config = dict(
    num_hidden_layers=9,
    hidden_size=512,
    num_attention_heads=8,
    num_key_value_heads=8,
    head_dim=64,
    intermediate_size=2048,
    vocab_size=32768,
    hidden_act='tanh_gelu',
    norm='layernorm',
    norm_place='pre',
    norm_eps=1e-05,
    positions='learned',
    qk_norm=False,
    attn_scale=0.125,
    bias='all',
    tie_word_embeddings=True,
    parallel_block=False,
    init='normal',
    init_std_qkv=0.0118,
    init_std_o=0.00279,
    init_std_up=0.0118,
    init_std_down=0.0014,
    init_mimetic=0.7,
    optimizer='adam_variant',
    learning_rate=0.000875,
    beta1=0.9,
    weight_decay=0.36,
    lr_head=0.00712,
    max_grad_norm=1.0,
    warmup_steps=493,
    schedule='cos',
    final_lr_fraction=0.0,
    batch_tokens=131072,
    max_seq_len=1024,
    doc_mask=True,
    train_tokens=646300000,
    max_steps=4931,
    dataset='wikipedia_en',
)
Each number is 500 + 40 x the weight over its row's rms, rounded and kept within 0 to 999. Layers, rows and columns count from 0. Numbers have three digits each. The size before them is the row's rms in percent of the matrix's.

# layer 2 attention value, 512x512, rms 0.0184, rows 77-127, columns 0-127
091:514478456560455517549523554529450519499471559547494508563516524502504528497495499424595549474449461525543498562479536470566468527515563456501478532570529491479444559505547453568524597495491610490548525439534517478529516471473525474468448545456502524471446448453497469465469489508457502460492474430519482492528563455534522454512468473471532506483523506574500460449417442521493543413524
089:468555559474480526467514485506502502471544576387520542465545549509437528495560455499496542484470498537447522497457497451540520473553469488472538454488501558493534460539426511542509527495499577466505499498491402499496510399571535512479472478552431502535483510482507541464434528475480539548498527455503528480474493533488474450485433515493511476429478492505477581486455498483472533477497
100:539507454511474567524550462453485497469454460514510506499512482545457476556537496554492483505564522480531477493522453424477475496514587501491444530474545449545618582518488527467488509473447469522439528493407496527487510486411497469472447532396559521501452461528477478550523500493487467496490505549539505532512500483548518500530518556536464522391473507481524537615457452530513429491464
111:509534507504493465518496475511480481548460487521489471519450454519514448455503524498443514462444509505506533489464492470444457467463460554464462470523561520465527518521434461445408476579472406498528502429459490505496511437539416592501542454494468454495484507457500498491516504531497531455518555551531500526481550538535526531507370430504522514480470533450514449531464577511458482529514
108:428565511489493515518497498518509468512477550470507509556563433568507515407415478450418463397522479488572549485454485546508493514560534481490580535527489511473473440504466459507558507453588486506513495473464491519439506558531480506481468545449551507516566514524541530462501485525578547451531513507462507478549509483501471440525488481536588486477485495493528539422584488481533467517520
099:472491475519513499468483549556512497488550500579503493533530483521564485462354522493493535512484590518513537486492506540512483506436462513508488583500448529505499457479526472517485510507479517542480478462491563526550490508542517487516466544501445600519478668540518503527457474544492554529493430483465460476499455432540532475468531480514519513524513514494535516439430467467480502499524
096:544410507579436485558556531516534529412510522538543499492498484485502509492587511584526487545495559527483495531509461510461512513489528517535431478442471524489540551500517564480563495518492543527479547542532591519549484464539551473469524514534486443525570415491492516503501522465466477509520474487515531525497505475451519502509515468498486446483530461540482505463527477511428505531463
087:515507483464455502524515530548541537452479489454494468492509505481552546445485504453547492521432503535496532544540450491556573505500516536497544509460490510483391445524438488549555587547448452485436480499603452528494505518478488495493438520449497485493575481528494490490497454497532592474463478492503514560493493440531503457411500487448530508472452517588532447480513515493532456503451
112:476437496568488506512507503473538512549375501505479519486467473443459529532437504457477461490436496431519502507555493499578456551492515571517494594458475528545460471490468463532599518472520449481433478514494493504482482568475479549493414561397537516492489504454592579546454510521508510406522473533491519476549496492513526436530510470524490539532505480507532567510529500590565454487468
090:419505484491534552550497492537514453492543555517519575477486573485505529477450481476433461466487501511513477530458485481575505532509463500490487479494380544497535424554443550566522560469576533523425445516517491505512499503595491514497538544533491539477550457449539466454496554525461430460446532511483468557576505460435547430543494551473486479537518463512486481463522514485493535451586
113:446453514462501518545509496530558487523514451470492511451568448518522507456469484493457561448589519533531533499488495580444583526481538487496476515436457486486521422476497497487468493499481493607458488545488504523547509455522550520497409433525475519517564487452591500522500516575448524479507516467535503547488549461477517498499566484500520499521514530541517520466550489468454540442484
093:547444520563477503448503481510516502541418513410540520538430491503522545485510526518487525458488434529571463481578477391549485505512524567490554489473603504573531480573481614574558496499540502536474568483491456450432480544518465522480509538419500548479495401452491512498491481502503500483522553498470503496505466473460507456520568528490477520484429481502506607475612557577485491472497
094:503501496523528520527498519505530489450547480461481448463534537514465520539484459471427449521413516523531553467460528560534483469530535501542467475493408515502514456487575549465459459450521443537494523523460530503473472489515528529515553489494500496559553601538506525521473519486477480485502549461459540576451504465513492466567572502476512514488546461497491467453519506518487483517488
114:504551529404510492458488421473503481565438463451514502544558490517500478551520503534409515527550492454478524467451517420473495469480472520490500481419440495477582510521496480484505467500472456558522500501483464485542506529464516482471469437489498502509455495462468523521520521503475459462519557451528492461500564460505519493518504507498539530519531536489525520532566420467510561442416
117:486414499518515493534508490558455464549462501495530486467458462499512551498437534492516524417445541516473551467417494515543516527491560465480517558473515508514566455534471498459521498446512506548488446498560502528420524483467492506511441511481511565524567509446537523513525515456482529457383520537482490476511516397446525481487558471504506489525492486579502567388543540504530496490484
092:481504487550475504484475509562494470499536527537493478580486634447577473461555482467482454457442478497484483489510486494574434483488478556508587502544494516495419509522349457433472531517449508494429491446470447459448484503504499585500548480530544515539499484455444525560498441496509461572528526535390501478450530551518486498536460446496485530490459517540489499533516458523542530474489
087:465438499448465529504467500539496504510504521492481430457564488511568528517488509469460483450555572603531444469528538566418572548503537504513564446511534485485463477492518548446504502462480451520506554540425471429469523485502529522489490484482446518511463527488507529541515517485540492508473537511507525426471592495499533512492535528452517468541440537502475547508515483573472517489508
090:454413494468516457526507439457532496551476486471516559462421495515507547523535496542504545526542515570522542500521513563431529478438543449463439461515575506465558532485587524456578443502483429512515472504511540563486484464483425492509527507491553514438546423476450518504500493465453544409501569550522466521518492454422517582488553515556485510542539520510550430470579475525428529518467
092:456470514481480472508544541501489492414521465544476420524494538496577475513497503500446487564447605463497583457532420569481470523458446501487469501437521470491473510487511453450472525534504513510466488493420520576499503459456522413513503496517462432483500508484490472506507473500454505535553482485560533499526572511537504493493507518473520496459483479505492524469529401447519501564523
102:504507496529520479517472539558515473432491542514479522498369532488562467448499486521494496520381448496517543461541493487534467515463460588494504469576505576488456491511452487482467546521540487404512525465470549519487534476498463591507576513513468525443505575460501505484503502508515492533434563546484438497454536513543468489542513480483477510484476513471514440495409528477493521505508
094:515486494417520502388501421531471462495440467461502488530498507484439506571561471557440555449496526469499560444508564459506497535450498521481517518432526498497587511464428502531495419460451471549490463533443428516535478519490475440502451502503496524528489493463553519484526533470495585470468523500523506460521488486456473495487478534536517509525497436523523486518527452462506463480535
093:466498545472486506555493542507512487542578422528540494428424494470483459473526514489493515512527538413522529467504563468460453516475427494498428549461471480493464480450526490477409474594467485490570471515597476499502529457513507540557508471561498428513546528503453553439530511523487464524496521519485545482490517454469533503480542411517560434474554483478497524474555516460468535474501
103:507538488546524572527524570495517475411508505477517458444537556561495524451501523498555526507443514458492475498484533507570508461477482425518390432451460506512446491502613555532470556502527504461476493544534571538508498487606536498478494500498446470456476566520513461522485493563538491568500455522497529536432444456538498461495496456444494515555461500492496489508486517444497539532568
103:510454521578503504537523484473449474578523548502504477512484396547498466449519499568480472465530438498567497504472500463479492494508510457520478444524553494601462516510547501470563471550561498489511562509476505432505536476568485563506545462514533447489472507501485484394526507546581502499613475534521483471519545546483485494516436437497527521512450538447522458477479544533455521492518
107:526547529469488499460439548525533500515558437472498455450502515462482457533587505532464502510521547521438481514507518443469501478477428502492406473495455496432509484480528564450520471546466497411490570499498474424505514448563482533490509470647428508506507468475449517504507488501485383551438508524518508569428572467447475520549526536475460459474476545512520431555470494485485620486496
104:450452481531490497459488476501491531511484463480529449511545439506468493505553518546471564545637526452514460454388605512434495509505587399443438487443514461484585519539469532517454561459472450559509472545517495518498516399529487518492435489459485485529524490529485484475498478479493507508525481506532503545467551449474444508418419489555498527500520494488549526495504513511472459466500
079:527504499447505460489521471538483481448470516487506490517452542495478493489608452564484492502504552541509580447497489507418494531543537519438473455518564456457569540490478501478549490520509453551530512444543545550524471471503531436468557427541487542500562457524398498472513520522510516494488556530490501519479552505511443515466467527541507473474521500477465444497500519460459527530489
094:490470459573538483512478543482476427551555487518517521478550499550524484530497509536527554454549540423474521487516535455561518547450512473459447523430490529500518469489553501506547495495480441466472513593520484497434521530478440537507431481498497555508548514426496474508487434463509488480505420493480551458465523482518551498484495505512512538558564466479541506492427423519491426512498
087:563505479472486547526476521453509444476524558496489479509539519511558435482546458523500496563498503535525495541582547520551445495491517502526398497414500519548449460463566427533442550556472512490445511562484532509488448512535480466480532528514513476485471511555601417540488503529549477544501484480484533513482554511535501485537451449487486533534525495501487486590502480523512504445490
105:489574524440491550514402472511461572499485476523485491453542471480518493509535488497498453453522399483523471483456540440480498493532532408497560471550494481531454566503443477502394498543495501491537454526500446516507494481446546412506540559529560466554516474467476512526491486491486505502489585496526470534524525557429424502410407498487504422450480484515457477519521564477491532457541
104:473453506537519502497485474488495494564567508552494555493433555487442445523445494481350457476523490486506509563525527503507506496541434561504516502557487503505550463526480499495421495473544494423476435511499433482445538468531512498497515502510469518521500590431450502484417510509468479495397575578514525531488510508448507544499474507467507540526545492622456567422512502495505502488535
109:531436494447512527455467492450460530477523498533514498479531525491498490491524501515422538551523520528525525552538505537468495488528443549519472473495481519449564493457528497502543454455501497524465430525493496535564485531486514407573515531513531505485548519504498538555438487540538518503498519432493503536532501508529448512498429517526483565464551493517486478527521485488480525513468
126:534540496401510441448554478452562511563415503454514546505529478570497492476490507497481496542589423521531532433584509472455522457491502548518519490492538478534477552505429486505527509560513480472484540497431475562491520554527484520535496493486579484502434510548490490504505480499524559454562509469553517511565445570555505520475516529456511524495514522494484484512449537578532488507477
112:491497502482513487519480491531504527527517550510500529452529545451436476469472488485549523514490598570518453563536550576492510473580516566502481517392568529482432483516462555554516592458483451523444424509498517527549518511535510525483430475437489572466512481528530473411492529506550513510502489469488514506497491480503536505526510458459415532555562469550513474526474470487452472543507
108:481473503516576476510582495438522465476408548423496529500487513531513536454526454526486450571436496509516492463488476459501540458478521476544526401586488498537580535514516554536488471504510533488499464510407529524487517487576512515529502536470533444466547503600503433473560527467469543505563496512480469500515483609509519431556526543513467489493459462407511500566486552546475456517508
090:554515529546515505519455499466455583514523502532501502512561484477442465503535509525583467512517520445420496512535509465478391551477415451525493486425535509476493474503591464446515538566499531413556529446525543467492485563559493469499526521468553468459507424481485516513468508558531431496487391532508525452508519544477521496499503460529478454397506502456496570470483536507513498456533
112:454510520453507465502477459498519479482413526461505500492470483539530482484511488537413486537436503483540585471491470497501462498496496493508469497568465528474526459474483496503498478560567445465471494488471513520469426534484469540527566488546543451518588504540532454486509530549517581468518567519491541518573488479513449495527494496493535507473481496458451491443557608501469488587468
102:506498468531452496556517525559498522441522485572512428534498534421496440439445511473488469488434550466512504460465540562485401577536420575530437446578398519470423505528428433509498484460452467509510568471547532515532529460506509450517528494499473505494500546512559521550515518548492423509499451528485487509500498508529536508531490412517517532544522502510467490499494481487506450488520
104:505550511486499535475517475457517509446486477463513545513519454493458557454507505510586524528506516578493475516511477480499533498499559487488462448506523532499544506503491536545566459458489517497407463487538580551445533517535485472498495517467450531519493567502529545541518501481512445552468462547486505521525453511485491504484523483507465504525529482551519510528519506431481431554500
108:529563490504540527562483499511510513582515520471494562443491489520410535457474467471504470477510381463523529551503528438474498471533424468494563509428454501596535512505408536573523537530583524436521567541500454468513535536559508531504490606500532499498453446469537481429487500488478449511497504488508489545474462530479532485511492507491490427496454488542523561490550507565513479504514
095:460497472535487487592514528560468478551516488577485421469503438528537519457512514492526540500507579462488522448422448538548535545404546507516469523546454557478505478496526485483527448565495518502526480486568583509529511514465492492468474456512479511488625503477527459541504512511531533487581420537503502476520577515491526480500493451507538494571563486477514467457516539428483471476524
102:501559497455505501466509519445481490588465492485508562511497488535561526537565453541555496531468524510533459461495431371487547491435541429471511468531508456559450560537555501482441494457512549452522512497525497453453475553420501447525490556489523462547460426414491502536539501463421447497470489546571473450533492503492466541461550558519474477474511486497552463524496460507537532520474
112:481572494487481501499460464506506511520531517481496540463424550455501449496493476469458454556521477493484518495551499526486455472520426484506521463574471516517441543460422440498422490557495480442518546474480419491551517416511482482513519483550551465516453488530496465507496505491455547489523507485518507553509523648517523525482338498505495502488448542476501460519479551508493501493551
098:436458491541481497416533479535505497390483496533507495550515563498556453449492489499524508480493546497411524477436482500544506544477532544489493527474458528412538507456424487529495492559466510527412494491504534517456495519520481517470551532499526452507486494549575465531529526488453508468528484540463534444475555522535461483496447527511479510508537510494481467589482454428447460508469
104:519502524534472496461529541507493494496515475520501506603550475481523490448464504474466484483543459517499516449492534526531521501511549583501588512601447483489474519459353424526480478531503516460536555448453505514477494473465518401463459540508575529505474544508530492457488522509431612488478479514499483509526441511564442458503451533475536513493435556501530481529429441523534510502530
089:504550470506479491471497486558478525456471570484512505498513457519500473472477460451532493551454440495527491549545443509567510521546494567562551521524520577510449523534454517515549545541492462428483570429457480505562495512551457580492527525465530495488473473541495509549531498475529523483544408395455513573553464514569464474561473523536457492487509560456459509506472522509506508514501
107:514482539526507477456511496522497461468457494511479542526449555438442495471486507483532525398429517550463476446463528472569522478488419539464527501517476515484574473414430436563607450518514519522480524504574469488560513446564515512508481534522453507527495479488532468491466523530472528595487478504538468432499418487472494450479456492510451514538425500485491500514442488504456499472489
092:470515534546522500521524559539474533457506539502534517525499503445537503455508474482519419551434480509521484528444439516579494487547379515526538406579473517501466518493514503489513454527515553487476537514478507519495477518588524504477629509538522459507514555604456530485474490475534517512546451479424540498514537587497486507544400508464520484498518499439457485412476535523499502606526
112:557454541543480519516593508518468480484518462472507423524525546432526518623606537530591529464497479521421456452488434469487558475497481489504495456489464468476542556450541502477574485526500490482463518491524553500502504474537585525525564497511433552515516437436474486544491498468442421576492485493554516388470546444497453498486494531557498486526499519512482517502511420458537524482450
106:501420488476501525549566526509487419465513493561509516506510483496584544476476458489538490516580426461573501557498474472507595495535558491525472553530508527545524500504520438550494483490558594476466473467547579487433513565441540524475503496526546489504535520492494466515500527524467413513486417554538463465548514537540418473462521545496491539497489496522448495544496492486485465469547
107:465463462532517477543509491530473505500487500523515452522527491457431524522504521513447478472552477490570496502416547524468392490554475502500505451577450476447492532523502430525482487489510469514512488479498484500535488466553483489472508546484521451498479503516536582419521484468520519507518537560503497564526438563434476538450396446547525528503481476505494516469526559478525560482540
# layer 2 attention output (transposed), 512x512, rms 0.0179, rows 77-127, columns 0-127
102:490461543491478519495457569472428462477543509553508516467548512427508545511464492521499520478465495501567418511566497548504505474504362472461511475487465461545462506472503483482440506486469454547501519501479533530562510458475500530479519552384489485471463437533506554503483544437500515528524475468540471481529524562491442409523458543474436457506509550498501492511534457505573467508476
106:547489556487455503492468477497486476445581508430531481516516396449436528573509498587467567356472494549420426510462577530524531542493458506489475542485490479628431429465554504443540507463533522529509507489565461486432494482492536467456443498447545499475551483535501508497539518451525476523509574478540470523472550512342471510502517492496531442429485472569445518534470421496584493501449
107:493545482421544503496526498465465488561434562498505457491473552504470521516527489458499407533522530425475571418561485493405505484497576467487566478449494488430547546517404492541568484413503537480541486530402495459437500563483504538471451486471506549534473488476535519504511500457529460519535476511476494514523481392604481525451564547459509512528526488493557494525492537519480470528533
113:472545542554542461517558499555512469566429541548486502507508552557444469463471506466484456494513494463450537489522549518537541446463575508469531488436490555447545501505544460500467432491486502434552538475464527513528496481444477569523480503500506461499487521508507495519525442542453497547476445529532552490501518543536463464579502561476476417566519518447488499492521547511405491508526
111:506530488494490527508446512465391497495490547547500529535534457503443518401545511577449520432533413502533493440425556458524493538493473574466490476481517483486472583493470467518493545509494419520460508450537500499444549512507487478463425555495615452460507498469521548512526498443425528491502471421445493504492464499568502498540465469520450516472489518521470533427482494490608406522577
111:522516425503488556491379540508482508493528447625532508463466422544501483484448480512502551491471495493505502537512469519536494519490447485463521517528537478536514466507560483414484500510531450551491538457559531486480520551495532511511497590488428445472546554500517471504444455496482481506515485502506522452501448488487535466548487469456499543582575558469550562495533451508507448469497
111:534433469513541460473523529473611518456485475405502520490460512432555511497508520422549455583517546495518567545515450533434519483532480488537495502524474463470552501495546507552491492515513513485489492681490508414579471451599547503579531446529465514563467466535486520543461508518553515483523485503518538517510572487543538436474491509452505479475468470512544507504488582501443560466464
088:534525451458473582500471546425525463489510478548477548441517456535521508503514515517555550524484453532535487495544439481440480440475573512483503498518514515539518402450469491487470544492478370536455529485525444510540509450536497488461514490464445512434541504484513517501442540474473516477485511453520504534529475482590513429511497458499526531466513445526489487487454466493522469496499
118:530467437483511508522492543447458483543460472558466554486525484457534526449483507449525491546550471461563472495506526432505512517534495542496471507487555435452472550468480539471454544425485459508486471479483521490496528518462474551489451598390555464465461445484547596502459491502414497497475454435491527546541455462575481478567485437491495602485551504532500475452467481541531440506580
093:491477534504484537509428603480509458456574486513459587456498457435445556509531556501444557464459473506558439526501512531527486554509394521455476493582529452548414519480450508510454522490495423575490531553546473453477496504449505478553480599390515512525508484534510547578493487432471530385495611448471522527472517480377519418593494500477505491486520512489513491426497496513525491502524
113:503499477447478478426440533468542512406479380501514554475461460512517535534495511521490514494517538482463490535456446469489518495536481482472475521583498484467519441486515525488554521515465483541469521558518510462447522535558582511517443480482514514528550533532508457530452460521489510457487523506491486516491528459458588505476493514474514510530504523470538494464469531478485550445484
112:532439520440475566507508511433533468462507534445492505518487510443484529491519514506468440473517453452524514479487480521522507486520571522479468476480516461497490511437476481542523498466498488505479492512476457500444458488459551461473500441452599516520469437565520545565537450446420447472463509504549543515497588444482481377481548491466495488483479477502472525509470557515549490492502
095:539497500564520488503395498512532506446563417518451534485442482490467447469525528516479551524491536537490500542452516501473527596514483529511428538577542533443444486516505526483434498489494500482496513576533496465511488531524507480581485526475454464540560506532484523531416555503494506476444553445415560495483500509434520459566463543513455519470486550504529548472511523476504485388544
116:571412495477491442416475470502573513465476415443527498517490531423462502638502491486495510468501530517444526521451527474458579466549487475481466532484502486491480504492482525525530516460468542556521461522443493441420547499492497552522466487425514521577546480524518478499532500527504451504490567489471477524528512577416494502503536524466449445460471487448506492538486530474493535495480
122:526489420409471545484444459426505480532521534579484552525478563576505506457510500473453532546464512462491655363478489545485478557517571542370447528565576440422537423494486487510563501471455435542477517479538525483367492467465534450469435538554495511514495517487539501525470454424392469506497520481493490459490526427467542532481545503527555494468526535458469544479532472537538438450523
095:477523518524508599544490485468402485498500521584500536474505486518419529488512503548438497413465503545504420519449527507570495512521518524463463487512578488579485484465503461425477561459551425534493527417552480534463497504462467461400498668438551481431503567478534479461510533411466544470444481446518487509484430491480473603550528470564539578515542420572464493477508396504587417487538
090:455531559483460471471529609518503570393481452455569462572552597597541408448538444507502456479440554476456516521423499470481477534507500463492439545578472497491501522451497496461486495521533525489481537535504494554507506446552539531492435452526513509520460482473466480490507477533496439497504398506533433545479598450531518521461487538504498425559490609450571512534508512452505539455486
112:456420471487529424430530516507613522536469487438485540521471638457565476453494508454512458597486515455548617458523476523447468432505551509461474448487456524364567502461492501574491470547447519444523429594417517478514484455498495500588544429524484525584486450518480518536495465551530488506523526523547504511498544505555516465454523515507516483477495524467463511482535558471404559455489
104:558586488517449477476486527448482551502485438595514482497488531618543492524503484517491460542461497508508520513528456428485447498493536421498496497520497480492545444483582522446441492503545504486534506467521538495506551533512489541512520563518450494502480547469530449465533442460483469500500514513481500462535507532508535495481553533513482460533567515504522472512559483462494467475477
110:573544550576476563541487492510531535488502536564514500432488504595414491406473469522449417530453490547478568509537498559586468524439545499472492486492496527507453445479576476450439463512550407518473544532539545540534510512500482482523553505555501489515543523504490492447476398505496509447478438482544564441492480508498466414549498465520505471556486517445458432524573517505497381447532
094:501523467488522472436502488471471480525490509385500535548500465535511523562573509430520548506482524482430576365477490531445510495468562510471539567499428491494537455510444514607571510494484540487495460503445487516418497492500510509442477427537532536490506423476516516502594507563485423547551520528519466564513515449490500530421559508476548549440492504465467465549482468486482466500502
100:547476466471498469469523528520599555525446447556547489484522584583527423541480447460539453559481511496478539524473513472519471536488489452518495504540493552521524460498624541509472471587516537490500487480567580479560495478531531542574480522609343516489442513487509442476472465537487501547503460544471500490528524566435525494515530490524511465558501487481556456534510539513422573509505
115:537547475524487554503471485534478519472545445558491473443467407548437462488420535547547441484457533535445455546473511466469499541452465509533571519541530558563464478514579520447488462484557487545497541546520521467518476503546527525551487511468443503494520500467480491509454528498504488469463468475479525468477513489460536468523444526508472504541500535550573533520485525480498504496551
106:479476551536539491514569542498484476483425494436548518510503465465527487496492421557571403464582423495497439530462550442511571473478462499582564460442441497578469597562569520547444506541505577478503539540489485471580508494563534487494451420530508484471431486539431553549506492514490533531494461514492513500508556541525542413547428511494455492472437504496528502480482611536444552508526
116:524445526445521477489574465539599479493469457466535460494521595537493446601466495504533451501440586498481549565514541542556482514484539431483481532488495559519525388490533512526511445499531532509505559523458508534509488436518492537517528423535435540586454502532487467489482477582526519509510445538511485473519511510418451525450537516447535471513505438460506486549515529467441583491453
111:455492475485527435416490467525610507498523487454497475489431505450491453571493516491536487520488525482502561440471518526462544457519516487483532511531424509459551525521503513525485494490453569475499474615460544420477503455602535521518479457548444517529505505496478508509447567571521503557544494460478491522497571469462541514421514555527504500488536542479542512527461556456453597452505
093:488446513499568449464536504500644520506508509414466512515480584427559466495516553450505508584510508509485596476537518560437510474494546472496478504505459537439570483494522458583524494520461509450507497610457475455523487413594507507593592425559440529574508505533529500539461490533601541492523529506508512495485558541501497448457465536504460437482442497461469531514491600468445533472453
094:498524360506463562488469473448508500548467525557493478503433465616528511506448482487577478484522514493481558433517527467498490516473448500470573534462513482493542439475516534477570502467520555488478560507502547470494486526583533427431477443532470510495494501504532478494460542556551523539581530544529481446465459479545481541431554488481527613548511455497499452499453413542570490495542
099:534534536527486541541470543538449566489463419512475422500522466493476495529504546488522440524500530547482414593513465451518523497482396478581547498451483540501479560547515532459509526590515533490458540522531507502567530559570494536522510508417470497459585478439471489422488525562532539473532382479481488462489439532579515507566471481408464572516470446537547445520535462472474520559550
112:504554560482471480490532399485503463435566523506465522526497578434427510566548544491432505402513458521480470466482566530456490491461463478469480473467483583535410502509496517580486466501476557476506454456521470522465505522462432461498569571537511504487537518531514493496530544520491514431467536465527497567481428570371471463405531519532474480445432444490474490563531521484547433507531
119:534543551448502520528470520524531527531573534585502573452505529462501504518523474534417505503491445482512406465514483522582476571493520494465468467525529472473404492491562543421419447456482480526558486411502501542476443537364467460497485667485544464445500492527513524537496505458470523491436563520520492510457463493366437462529515450531530537509478550444469520508565486530499440437486
105:489516504506524478513478468510513529467520471488514520491463441384543532515485513440511553553557500512515461599539451522444524447509479503506557512474442484455538524532445504533589523515459516504498483535476434489562485530487510487547577496450545475494584498533500488517511545533567558447494525515511488482457418488550522493466515511415535575466455459500497501531511489465489497467447
122:560508550491510479508528527465530453497462503408488505469508454418559515537468492551517498496605390476531462483573457497428525403461513463538515443371497476545452522531430561501536435475483498487526511488431469517487512582489527493498519446466561517491569503555447493494484457429542466470528576557559511517441432505547446442512522479459448512460523494462489442525472518569434525532530
115:475513498523482446497486519502499487506517503528524474480511474514541539423490467501504540520501511478551454422526496443505443525495499509505516513563517464505478470480445544462464491432488463460532482533439489575479487443453489486467466534382480503512478459476481606487532563483520502507528526493506461583477498443526460483563496528532550534491595565531436514434502436476506549463494
117:492473492551495472487489501481490499520513524395422482527440494403508494501523569502453515522532432486577534525515465490460527462538552524537512441431480463518471544511500471511477481536494522454549491563499528434528527538447537469534535416459518492537526475532464553509536466465503402495523595490466556420557540542486525384533478564456492460451516487525448514453496580524433520522483
085:515495493495514494530623486494509528466443528511550462500508481545521499491475470493532472592511477520492394545546550541540489519470443498597460524480491499504515566524525545545556543547536579509494501509469483535552462420507487553499485490479540572480443487491491443501561482491551583478534461507503501480484477529530448479491441530432471452498502508459521505536496553520464552566512
119:513518485485533473479579513512492504543499541515471528508463523497508488462548526469404530558554439501524545470490489520504495475484592539488458473429479530427507508490499451552515501567462472440541492512511516484558502505442467498590528467513515523511542460544510548488532470512486518486508534500468552477502478589543503384554508542451471462446470452491459535460476576491457445507493
116:488512494610520500540487576521474479504493492569499482481538486551482482409476479450572475500497553524486499536512543473550505485516462515543538573506555493468523510486526504454418530437535445496456525511510476535610523480528457546546489621454473492473487526478488483459424529554528548502455406477499519574500493522576457542586442463509462533573483508510575493468476486507510465510567
103:535461474499506549515478519554552528468542558487516504464491470509499463446481510455552465479523539448432582521498510521473522502463483542450581420500531483495543538473535459510526469482510387493491509581496470478477505497487523497526521463469487533475542480498430593506523508485538496483514482548566544529472541440595505422382486437485538463512480467448492562550520507483545489455532
109:516515532462456483497521447488489451472476536428462524497536490412355535516517530531531478406491463536576430486484576466494486612495449519510485495475497565579382544514428560549446459535518529516488450489534492541464535513488502498472390504512596477520490474470530518564526481453450487504490504485483500535491487497432486481556530495508494502443496505576471468487501507489534519541502
100:452468405570552490464476539500493521479470458531502509497442522578590473433467499433556512534515522502503591536531496489485536456528486523504545477454493507463575479521572494494501533519488541492479540549558529411582518489564512523561491469555391475491495531492467456455422482529526527547529499512466558482547529530545593440547458495490478482562464496475544539509443515504452529513517
109:514472440433485502494495477379458489498502529464492524505502589527533511565487492522522437491504483435510567425532457455459438479471539456471508468449498532484547507480510492582515480499508535479492496405443522534442483547480487484446525460571548561528441484488511429488561492479470484483517496517529483475525470563501542529414554467543518506472512458488470441521517488532554467517565
120:467514555586479459546520516539437473546530515464474510503548473431472494553527519517496557427511432527523433494535566491515518471468461508551494475417476527591414526537506502505426457526502551476529467433509505545564527520435446498493543550507529484430544490526464500442538509521499525507503533520530487538488428561420424521585521447528472525481533503523465463503509450533487509551496
092:519517513505504557506538593564535551544482534531483450543519504576532439426525513447490429542469515494417519453478526510525501405481509490469526508533500497444592515458519405477548606522513478452479559553503509463565519455569505497505516524507454573446520451488526506442511462526538491545539464519515548424435557525596512493427517531456498481470527452496500486447512469505528470475489
107:501547534513525548533442554468357414545481526502510503496558480445470545515513505553485525434543466492517440514552488517504486448490467467496594473435497452584481556493462427478483497472538456544510520448498489541509507559500503492429515566525531485429507526511538471538509522490478503523493489508511496481477454502541477573488457443490449569530511488476499463487473427508584423562476
096:471500536548514515542465445482428485449509504527504480491493357492487545454518514571480589424525451546488386610496532500565511490534481523562508493451532459606451501519462520461509534544527456460481496473531455537502528511479490486447495524399588475436546532521494535434532531478572529454508540465498504483500411513482512502579434479471479537475551460554493532464483447463524499525468
109:486461580489469531503585545588488472523466533463522539499547446446462470494524476475537516487498529514465469477468568508545484505488497488443567530517441491563553476494510431465531525480513435531491477506545478491572515429505528511497488502503470522496503453543526521556509442497467467562488486563569494436488554480533457489449524504477549513488472471517442481492480498478525496509431
106:483496563648522475554522526561490508499573537441506499511495444408527484472527497514484543461548433548514411556490552523535531510513422516584499474493502448620417574511554476487405502492517497506511503562542480481627485479513504485548562535516498472451521484540455531513496552490573499508476571493494543496475517563449477473529423522521455435493450492551490524487500532521501495463450
120:549446502464535533512564490501568520490460507397502550498524554469514466595518500453578445536480562491396563524509478501465500526509452445478517568552504503545556506489535483482537532478528503591513503534513486474510499461583566508491487453581475541542451478502503431565502462475491522503509494535524525447480563503483500539404495538533505453481461505467532475545526486510519516467456
114:511513535442501595514455487476450540459469501569462528450490448496568543522451522547493474461605462464515411560537457452499502479466446477496575455530547440536497518493497525499499530510497487538516528399525500454566512608480500457472481516510498525457481531513525509494474458457534545452530564535485459397501488517526592525408419481528516503502454467465532487473497496527528456515499
113:435470566593532412498534477559529529495534510440480507496524484370513548498510538458487554502551496516526477534452555563509544447529462560542498502551480459441509633526477483552449516498449520512501467585487481486596497430528501534601545521505510448524491465529458559542497567568538548509486477460453527568502546496518520538492433493512463459482471528541491526492476547476476514509480
# layer 2 attention query, 512x512, rms 0.0249, rows 128-131, columns 0-127
063:505437501545485475505527476484497460521510485544498444526460476572483517541490502512457554524496450551500430511518542513528475500516482547475550512495497444503483575480484493519511470462485560446474522504502514501411545398415495532561530497428517462495523498452549483532469486552527470522529521459492484510352487465594469517461511474522541420424539480486511523597523557468487428530406
069:516461567499475451499527513513516399498500453535462525497489490529467493535491554435535597493504462452509451491563549497508496512528523529466471476475470517455526505454533475458524542438524470465535459563530523479479474482513451528537433494542473503447538488489529471537510444508487485412505460492527478515452520469520462448453485478449552411518540459547529520485495468501563525534491
050:547414540481496473558526508511483368408465532518432520469490438523493528480488655463498541504552585451503475458467516508485433536574477481428535471471428453498493528559546468542530539536507495416510525523517491501462471465473400520493558511456484500497573429474449520498544443539471443481514531493558513499456507446562522508508527495435514487544492509470501506496505527477503509508473
057:524546603543378550545575540560508438540584467527455463547510489498486495552510460408480497541441487527526510535549496549473519473545493508430553491521528482479485502496427570572489561498521466522474509520481510481454520479477413469462496433518501445531468496523415545538509514557549411521533511466549474452488544531551463515496525510461528476488463504486467505498477554541520503449451
# layer 2 attention key, 512x512, rms 0.0262, rows 128-130, columns 0-127
046:462445524543549520556608497444495507483476529488536453410523476573432526522603542503500486526472438505537503485443482528519437465516494491494487536506503448506484510481535494525456483429490494457485490420535526513456503503454500500608507492469488437498480486480496485476493435530501490567576512579499505428431525504511532533459495533569463458471489500517499570624444558530502487512488
045:524486460503488423489457529461501431550367469541416566556490521518457537430470569470470527365474454428571483547508501511510477443515492481511462446451483540530499423444535513535461496516454458528450530507540497497468523499487505516523503449545486486419511502490537462481496495506434489523499531503487515502458502508562499481405391537427525544548464520453496499480472571532516498519573
040:492472460503523568594491570543488461458508583527498473430557462516491519517565541482474456498514563537548488452489516460528476504530504526466541480493527474525462503476514460519440444576501570442614532507509576607532457558505455525498590531404495457566521452508486502496460485601527422540520490521467514431518493534534501533510492525506454530550541481439450473495571535464480494522448